Part of a small language model's weights: LayerNorm before each block, 9815 steps.
Each number is 128 + 24 x the weight over the matrix's rms, rounded and kept within 0 to 255. Layers, rows and columns count from 0. Numbers have three digits each.

# down: layer 3 MLP down (transposed), 1536x384, rms 0.0863, rows 96-127, columns 96-191
# up: layer 3 MLP up, 1536x384, rms 0.083, rows 97-128, columns 96-191
down96:166116122121150073132154113153120113131129128168137124100158138110155118148154136074072134133112148132138153109148154127157115118138111101137102130161152100169127152145099119144126147199141172081107129118126087117174161196140133134122128145168088139142147075115129123157172191121084133076
up97:110066142121136162143117106120163102102097180191172136176150148122142112101102126129105116142124133185086131149141123097140095099144070137095154164114156135138128132115084120128116152116088163096162118108118111113112141118127154105103159146115158119089169136131094113173121143097148104151
down97:138154135116150138137123096095128141128113130212194112110136168117188140130132092137100186141123134146109092145148137221134094110163158154129136176118116102106179107118087156131120135130119132058104101129125125117157143103169156186134166134087135147125128117119090146078141124097181103129
up98:127153146112104141140120124098135125128131145119146123146127133139136098100140160166158085093124129123154084154122083123095141144099128103151126129128122138164153127171102145155148101142121153103155146112160136132102134107163095153143154142141122156156121142138143090142122090144157108083
down98:175132094139113152126138136101149163110122095126105128116105138070142110107107088111093160109153090153111085118120137170126167149126110134132121160107138111140123169111098180101122111148121116144156139115127146099129102123103142162143134105121153144108153142104113111162175137161138109122
up99:136126168118123120121147142123163107116140106121107151141115148148112146121143155115177124126115102182120130104091122130098166139116129108103127130161157133130098096178154122143117096125139146154140080082114121136094104085134131137111131075134114150144136173163166126087135095128112152117
down99:121090110158130136107130110130086167144123115147146140132142077092126132098140129125124103118120175084084144120155144089155119140126111116121125108150148164124137140133160106126109141096080139092130150179067133153150139140167123129165139121088120115122154124086077131167109135140124136097
up100:110109125161117122161102140140166111140120097105139088141140109145101124106138099145138165122110125142117123104136135117130141108119161116113139156161098112114156129119121151154154148120103122112120142123122131144139130118117142132133109112142116178142147141082129114149116130162123139151
down100:157136129102083160094157151094123142140165105135113134114117150115129160126107114079149139079114145190161118112082121135145186145163140166144145115160122168115108133153137128134103128087124120134115155116097079136120152143122108135108139144154137111136120172123136134121105139102114155146
up101:123108123145108190107155180155113131165142141101125120122119166106152133086133102110169097160138081120127076077148120106090151161119151126143132121095133112119098140100124103169146126140116108117134135141094130130112114118084106099148127141150101097108147131124117101141116151141120106115
down101:170121130130162114114111123154118127098150092142128104107169107099111125106128093136097127110156154123157152134122128126155100142114136107150156103132122120164149153132170122081116081156141156111070162097112154130153115128162107115122124139120132163152083096114094106119187109095123081124
up102:133059255072124143172212033196163170046031112097064202109075001166171000079172137068217120108185086156218084148104130136193116057165048124142194124098132164130129132097132071176181089107113150075100134190150133255176059220142207078130152072161139045190189111120131065220193087166118143133
down102:145088158076107081163152042206114206050110102175099163115117073168128058183156135100166130085116113114139084145069078148145168087146004076134172153152146124119128166081156124185163100061085134126082158227137132255128095118127105076190127103165096091152155101130142104191148122156148132097
up103:167151111198158144146111141109124123147132117111131078122086115124130118158137135156118146171121129131114162122156138158140142139132141145160141126168107108146158100151102121148135098127155160121139142139094103126120124138118114138161117145136150165153125132129131117134115139179146100130
down103:104133157108130157135174120115148124114118100119123158128125086124119127169143125102066066144119133084135143140117126118094082120119136143106169128127109138141127114105116134125102128089105093136121153153136114105153118121139129136129152124132163158102131114176149127174111131151144150143
up104:109083138131134111123112127133127120108103119121119166143113129117123113108094136123103172144110137108088119126093139099154152091138120184137123136127170110119137122137110093131085100116120134183143119117090117191130121106123105143132113118131123102137135126158151105116130096122153139169
down104:138162126163135164143111156152128130118151144108127123119127113114191121106090152130098155158154192134135097134111159086154125125136085122110155090148124157115097105127120103116124110170143116125088129136127087145146111161139143099166138152082145123177145148118172130123123117114142146101
up105:132082129115140156138163126118142116126159094154098144141121115137133148120130130160164120140069099114149154117156094145096135128105117102103118138146114115114070083151140135138115132117086089147127152114107128111152124131159124108116116116137136137152086136183114135123130096136118165142
down105:126112107173100152177126143140118157137115137096179145129115141111150127104140142123112156146107165095089150130153127157160098144156133100153144127129099131151124131125102102069112137140114156111092111118148117166093143098145150148119122094174123109159145123102133152107132205120179150172
up106:144094154125152143162119154138135129093083141142136104137125099132188152128109126156120120160131112096111086099111144116126114116134092073177095184146170100146154125121120143111145112135093108134177114111128161165135127108109150131128100100111157141122155169136107093114142141143122124163
down106:162123107149114068143107100143110167133142172171124153100148141137087123092170131096080116114103137151110127136161091160129113159175149107134113136160152109114143122135116141095113139089138128150103130115130156120119103090082179143106086141125135126159120126101179114156151135154111095110
up107:152154134111148157101166115173156133141138092136100163139129122081152092132122128124146130146102108105144161121159131114130085110134138104132185115147166118148134112125142103125169129127125103138125106083139093117091169131131144110129140143114144155128110117137121117132133145156093108164
down107:138124126140112134119126129129102134120113093158099121181109175100117132143151121146079129120144096160166148139133172114128125141144090140098128120139080113157120138127156124160135101150123097126109149129048096153172108140129156086155130146135118071118124155166129131158143094115174145081
up108:134079149122128149124127126129116120083143163161160140103169098125154122103112142101114124174151110138079154151120090157130111117135100151136146132137142192158168091124137121120139118141101173114123123091163126122086085138092154192138092126170126116118138115145156131151139122132125146149
down108:160126125131112089111193103178129145128101127077166138103103103118093129161092168103178087096150152127108148118139162121108113138162121122175110101119146103123098102113133160136164129105122121122125107148144115156138137126148130132130116099162151150111115142097141128161144115120130161094
up109:159151128104119161158143147119139115147109127132141098131104115130138139149157146083152141133133141145099124128122146125124105147143105109126122109144138128117145181123121086112114122089120123118136103107147094179160104121141132116137144108138159128173159125090129120111129154117166119133
down109:149103133108151126115121133119106142130137108098112121106108124099093173162114083141109068122102154107142130117128101128112113082137121126119140130099146172120131132180139151131141140091086142178145125149146104128126166157127131119162117110104156098141111141166157142148095166110090139110
up110:159102109145130166097103151124089114122107095111061107111138145132150130121143148123130085113131117149167145120162084109099120154113144151118134127141087133135111100103090114109120101144136122159144127122097110124154165111114169107087131113145155100125089119116159159120066130133140148112
down110:127140157100126117143127148148141129125163153131151157121141120118132109127082137132114135139157132130138095111103132145120115147096115133099151119132136109128102144117129136141150147097112104135155123094168113087134117161095137138132111128112090110101181157142106176130115111118106107121
up111:139105121097148131101096125174102157119115111134166137111115113052113098081115134136181157104114121122079157103137120163151121110068120131118143105131111137150161157126133152118071131140123148107123090123167096101130142134124114133109104100138152126162091097128100157122164185087110112156
down111:133094147154132117128094092090129149089115123136115131174136173071094115127135094081105154115158111124177097135094116148118102132114099083123135089163191103130139158138134100112108154137129115115113162091151106079084122150094137126125173112136147136104126134114122118153138142115115119157
up112:127151128155112124092092148117131119127141130138152159087088137147080118148112127147128134123122098139156086110131132151153105121096122152124157108126140107116127159095120124158118105138153155114168156113135133124096165122118129145084111117150146122119144168128138122120117130122168110112
down112:155118121131113145140138117133136140133146118155162135120101095130126147089189118144126108108132133102154165067114146131124127115139129101124095120125120134144113162138137096134142129142135126132119107104128146142158130135140117116114153120101162091098125104150101100101145122148132131130
up113:123150090149139157108145124143158152106178124126129165126104102158132115131122100141159139113085142112157171151090101145130087089092112161158131108131135130132145148166085121118153138121127149119129096143075118104085115100083118133190160136101150112121119120159091114115189116135116125171
down113:096079122131110148115103154116139145108143154127125126115120083129119118150157105126146101132141160085127120136090119112128120124129090158125104161087099133148128134132143126134117106145171091103105165132110109141136099141146127117169114103130106141136109197142128164111112123130102143143
up114:100089179165153135104139120109179118094111111142116108178143120102150125125162143158119172147097084147089109185059120114088114160127096179105190074153151133104126135115086146106141142101132150141164120144112130103096084170129110127135113152081153158105191130143105155161146126149147162126
down114:140090129117160137132075137113159135126137133156149163148121140114111134105130122097150126139127117172118104149117155165118134136097105126140159115106136079124110140154154110116140113121120109094136125112101142130137068136134166139110084118110123127145116087081100069134106148119165065108
up115:163112180131100126118177113106092136090166132131167099143098109083132092126132119091141139090139126119061139142111157147115132132133128122135139112100100132167116115174153142104104116120165137179172153146089139113177127088116135112118159134117164121103144154125126129146147146116171160087
down115:094126131122101134111123120090149119114107111131104134127107128146152088081124100125087128117085153124145116132132107126129162137169103139114104150127128166192141091094110131133100117138126093129119135124102141133103110133149097139120137137070121113121141120167099102125107109121100106108
up116:117110107085158159140128122151128128131115112156152114141134155138105134104106113159152148157092123096121118170112135162179138150140170180133113123118148093154130131126123147109155090119167107141095114119126163124176154153122084148093138134160149146123128179131075129120150092111110116147
down116:171153132137121145130126155086140119140091138123093130122145162108136117171119125152093147139133109149130145118120119100113115152147093112130127103137104150119094143119162101134120127084106163108129148129123152105114093190127145165111149140088134123120101108148117115108151147123117131122
up117:135101125136198183142114083148115144137114095124118148109166096106094162136131086140099151115100121134156145127135162155147150133128125118182132122123136160162124158130099116129101138130108174159092156151099146140102129107142101156102176127146148138097126128144115090131115133147120109127
down117:125110121131125135112150114175174158120108122120131146123120137110137155127131129100123125107120157123172107087125134109159196113143150088113118125145118139117139156164155150161121154182139130079140080148138124117122140175139140090100109129087117123138126114142130112186077123138145171102
up118:122114105114142170121130158130128126106165161121116101136131097178161129112147158110105125127120114072123121119145121130134104129085145142137098127111095127086127141142117137164135147141108110140132140166149113143156134114133120138170134103145138126140100130122138066131123150120099121121
down118:124160128148131101096141143117100146158073167099125161118088108169115086124133109105130115098093145117132157128106126113114135064133114142079119118101155124110156151119144099151130128153121120116162136160072115118120107125121179073103135143152112141149114096121152131116134189113123120127
up119:114122139110142152143147145140112107131091146137100143127125124141141104128136132104112122140175134107151154130129114125104114147163092090133096122174110180115120116111098161131089165150111145154107126110116128141171146128138114129105077159146159167133083125090131104188127163141146109107
down119:144128120168131148111098144115143141135086153169163153122118109151099109126140106122186131101133145112119134097166105133123149140084142059149106130123142127114115129151150152108132085135095114183100126071140089119176104158124143112203136142072145131136123147078103121097123102159132106122
up120:127137149143105133074117144059145107141120134119083103127130101108174134095138093109098118131193128200115180112131142099140097164116179090101145104206161141116144117122141183114101127123145180141147146115143141135089182146126113141163138168122097122165092148129128129156117102112102138150
down120:118151093102120100156143103131150104127129142133146094093110116139142147151141104104126147146129147121133113142120138156088132147096148106146138127135122125132136114110090120122118116139141083128115159151098126107100104149187145147125147129128136114111131155088100085132135125135148108099
up121:147091131172141145169110101158143144148112139135129147133121120142118128139109138127143137127113097174109110185152108113118131106125130083148117101145153194145134132044106127162162156104091146131185117118175110151131162124133109129144159135132163142102120101129151135134142137128133130156
down121:158071174103160127119118148126165147101136138132186083116138135143152097101139090159105082135114137121153118093133128113148140147113142157091096156148093100121117114125094107132125129138094099128121135120087128099127148156111128149153137151099116136154131095136126157123146155147113091098
up122:088097128145153155108117128128117103152124132151140129132136146155119133163129105128139168121104106084122128113166118142148093124125176167139138130146148124100146100180103131177135129091134150145145137112103113097111114148145112123119133131097086099134099105142134138121131120136110139152
down122:100140091150169140121144120135113145079135100159181122144117143100100164135106143130104083165129152110088115081135109141182119136154116089111125125114137134117131158098125086104129140096150080131166129111150147140111110154131181115154186133106126119114111154108101126150119111126096076128
up123:138131134103089138103109063093161132099118133136149111136097135141104115099141104127132135146085109205115102140134176104100132157117057079108121153122132090132131116106147128138123151148143129118114114089125150131145129152077090105150108089121128143118147160143122185110194124204107139145
down123:142125166137154131136131099100221126110137142092111139128123124128096132148140102104131133107112113172097110159106144138147105145101121104092146126156153146123143140142125153106121172158159119142144126142147113083136095127133119109103130146115167068143119144149124131090100143105141150126
up124:103117120156127138118123143124099125113130133077160110097160121120128120151095116178155118125108104092097148124137159160152106129104125154180133123158130086158109147103117107117159088140134097176157093096134130153162125036140150146106151156087130105086141135163096152203113125119154111119
down124:130104179125111146142104135104131075129135176125121143137072164133132134106110157129156147122130094126146148115086128175123149155137175138188128078126147124112072121126129180120175101097138149149122120088143130137180140115116167103134112135106102117147117135151130094123158143138159125140
up125:098145149155101143194126115134166149123154129121126099133097105128116160113123142082143170133120109166135134119146156138147136105146124138108115105120152157117103132177175142133125134122104126166111170136166114099127133122144130149152081106096122121091111110141117121114150135165121123148
down125:100149125109120091106166101181127138122170097097132124121108146127089162129110147163154105111152105147151139108179105117120095126144155109123123186111122151122098085131154142130161145107151120113146134140138138117138107140134141077093149160167148151086158148119075139154170143104134103157
up126:122093147138160100163146140111092121114126098103157134106128170151121130104132106101164157134135104140153096107128097152086124174161190180124126122124155097130185141143166099100132130129151115111159098101146142117136112124158144127088121135138129079119181118135110120147094135093152153111
down126:126157075109160129143130091180148102131128118136143132145162142100119123122148180077093160119163140129108135117145152163141144116162118112113144106133108103124114087124156080119113140143126108141105134099128093126138155115140144116122140107121142122127125155103190112056143161147152113159
up127:128162131097094145126122137144136115153109127140139192157142146110157134112094084112127115084118155120132118120148147176109178157149140156153112165087156085115101113158102142082144139124094183146110124141163116115124111118123084165131110149175169118135146130113105119115156097133146118183
down127:121089105145115127125156154078099135126133098130133108143124114171103129158130116126100142154154126149148106139120127100114088126145117150101129126124119156135142121173135147125181133146107094112148109131139145111150160115143102154110106104112123087123167104141168171106101138137152156112
up128:121122099095141132127112107122148106136140127129118127133102099104134146116172120128114115154155189151132121158148141093146123124150126116115103104095172146108154106140099094097108126142138150120131147119122131124100146141164137118128093095125061142099169143110106134143132141115168090117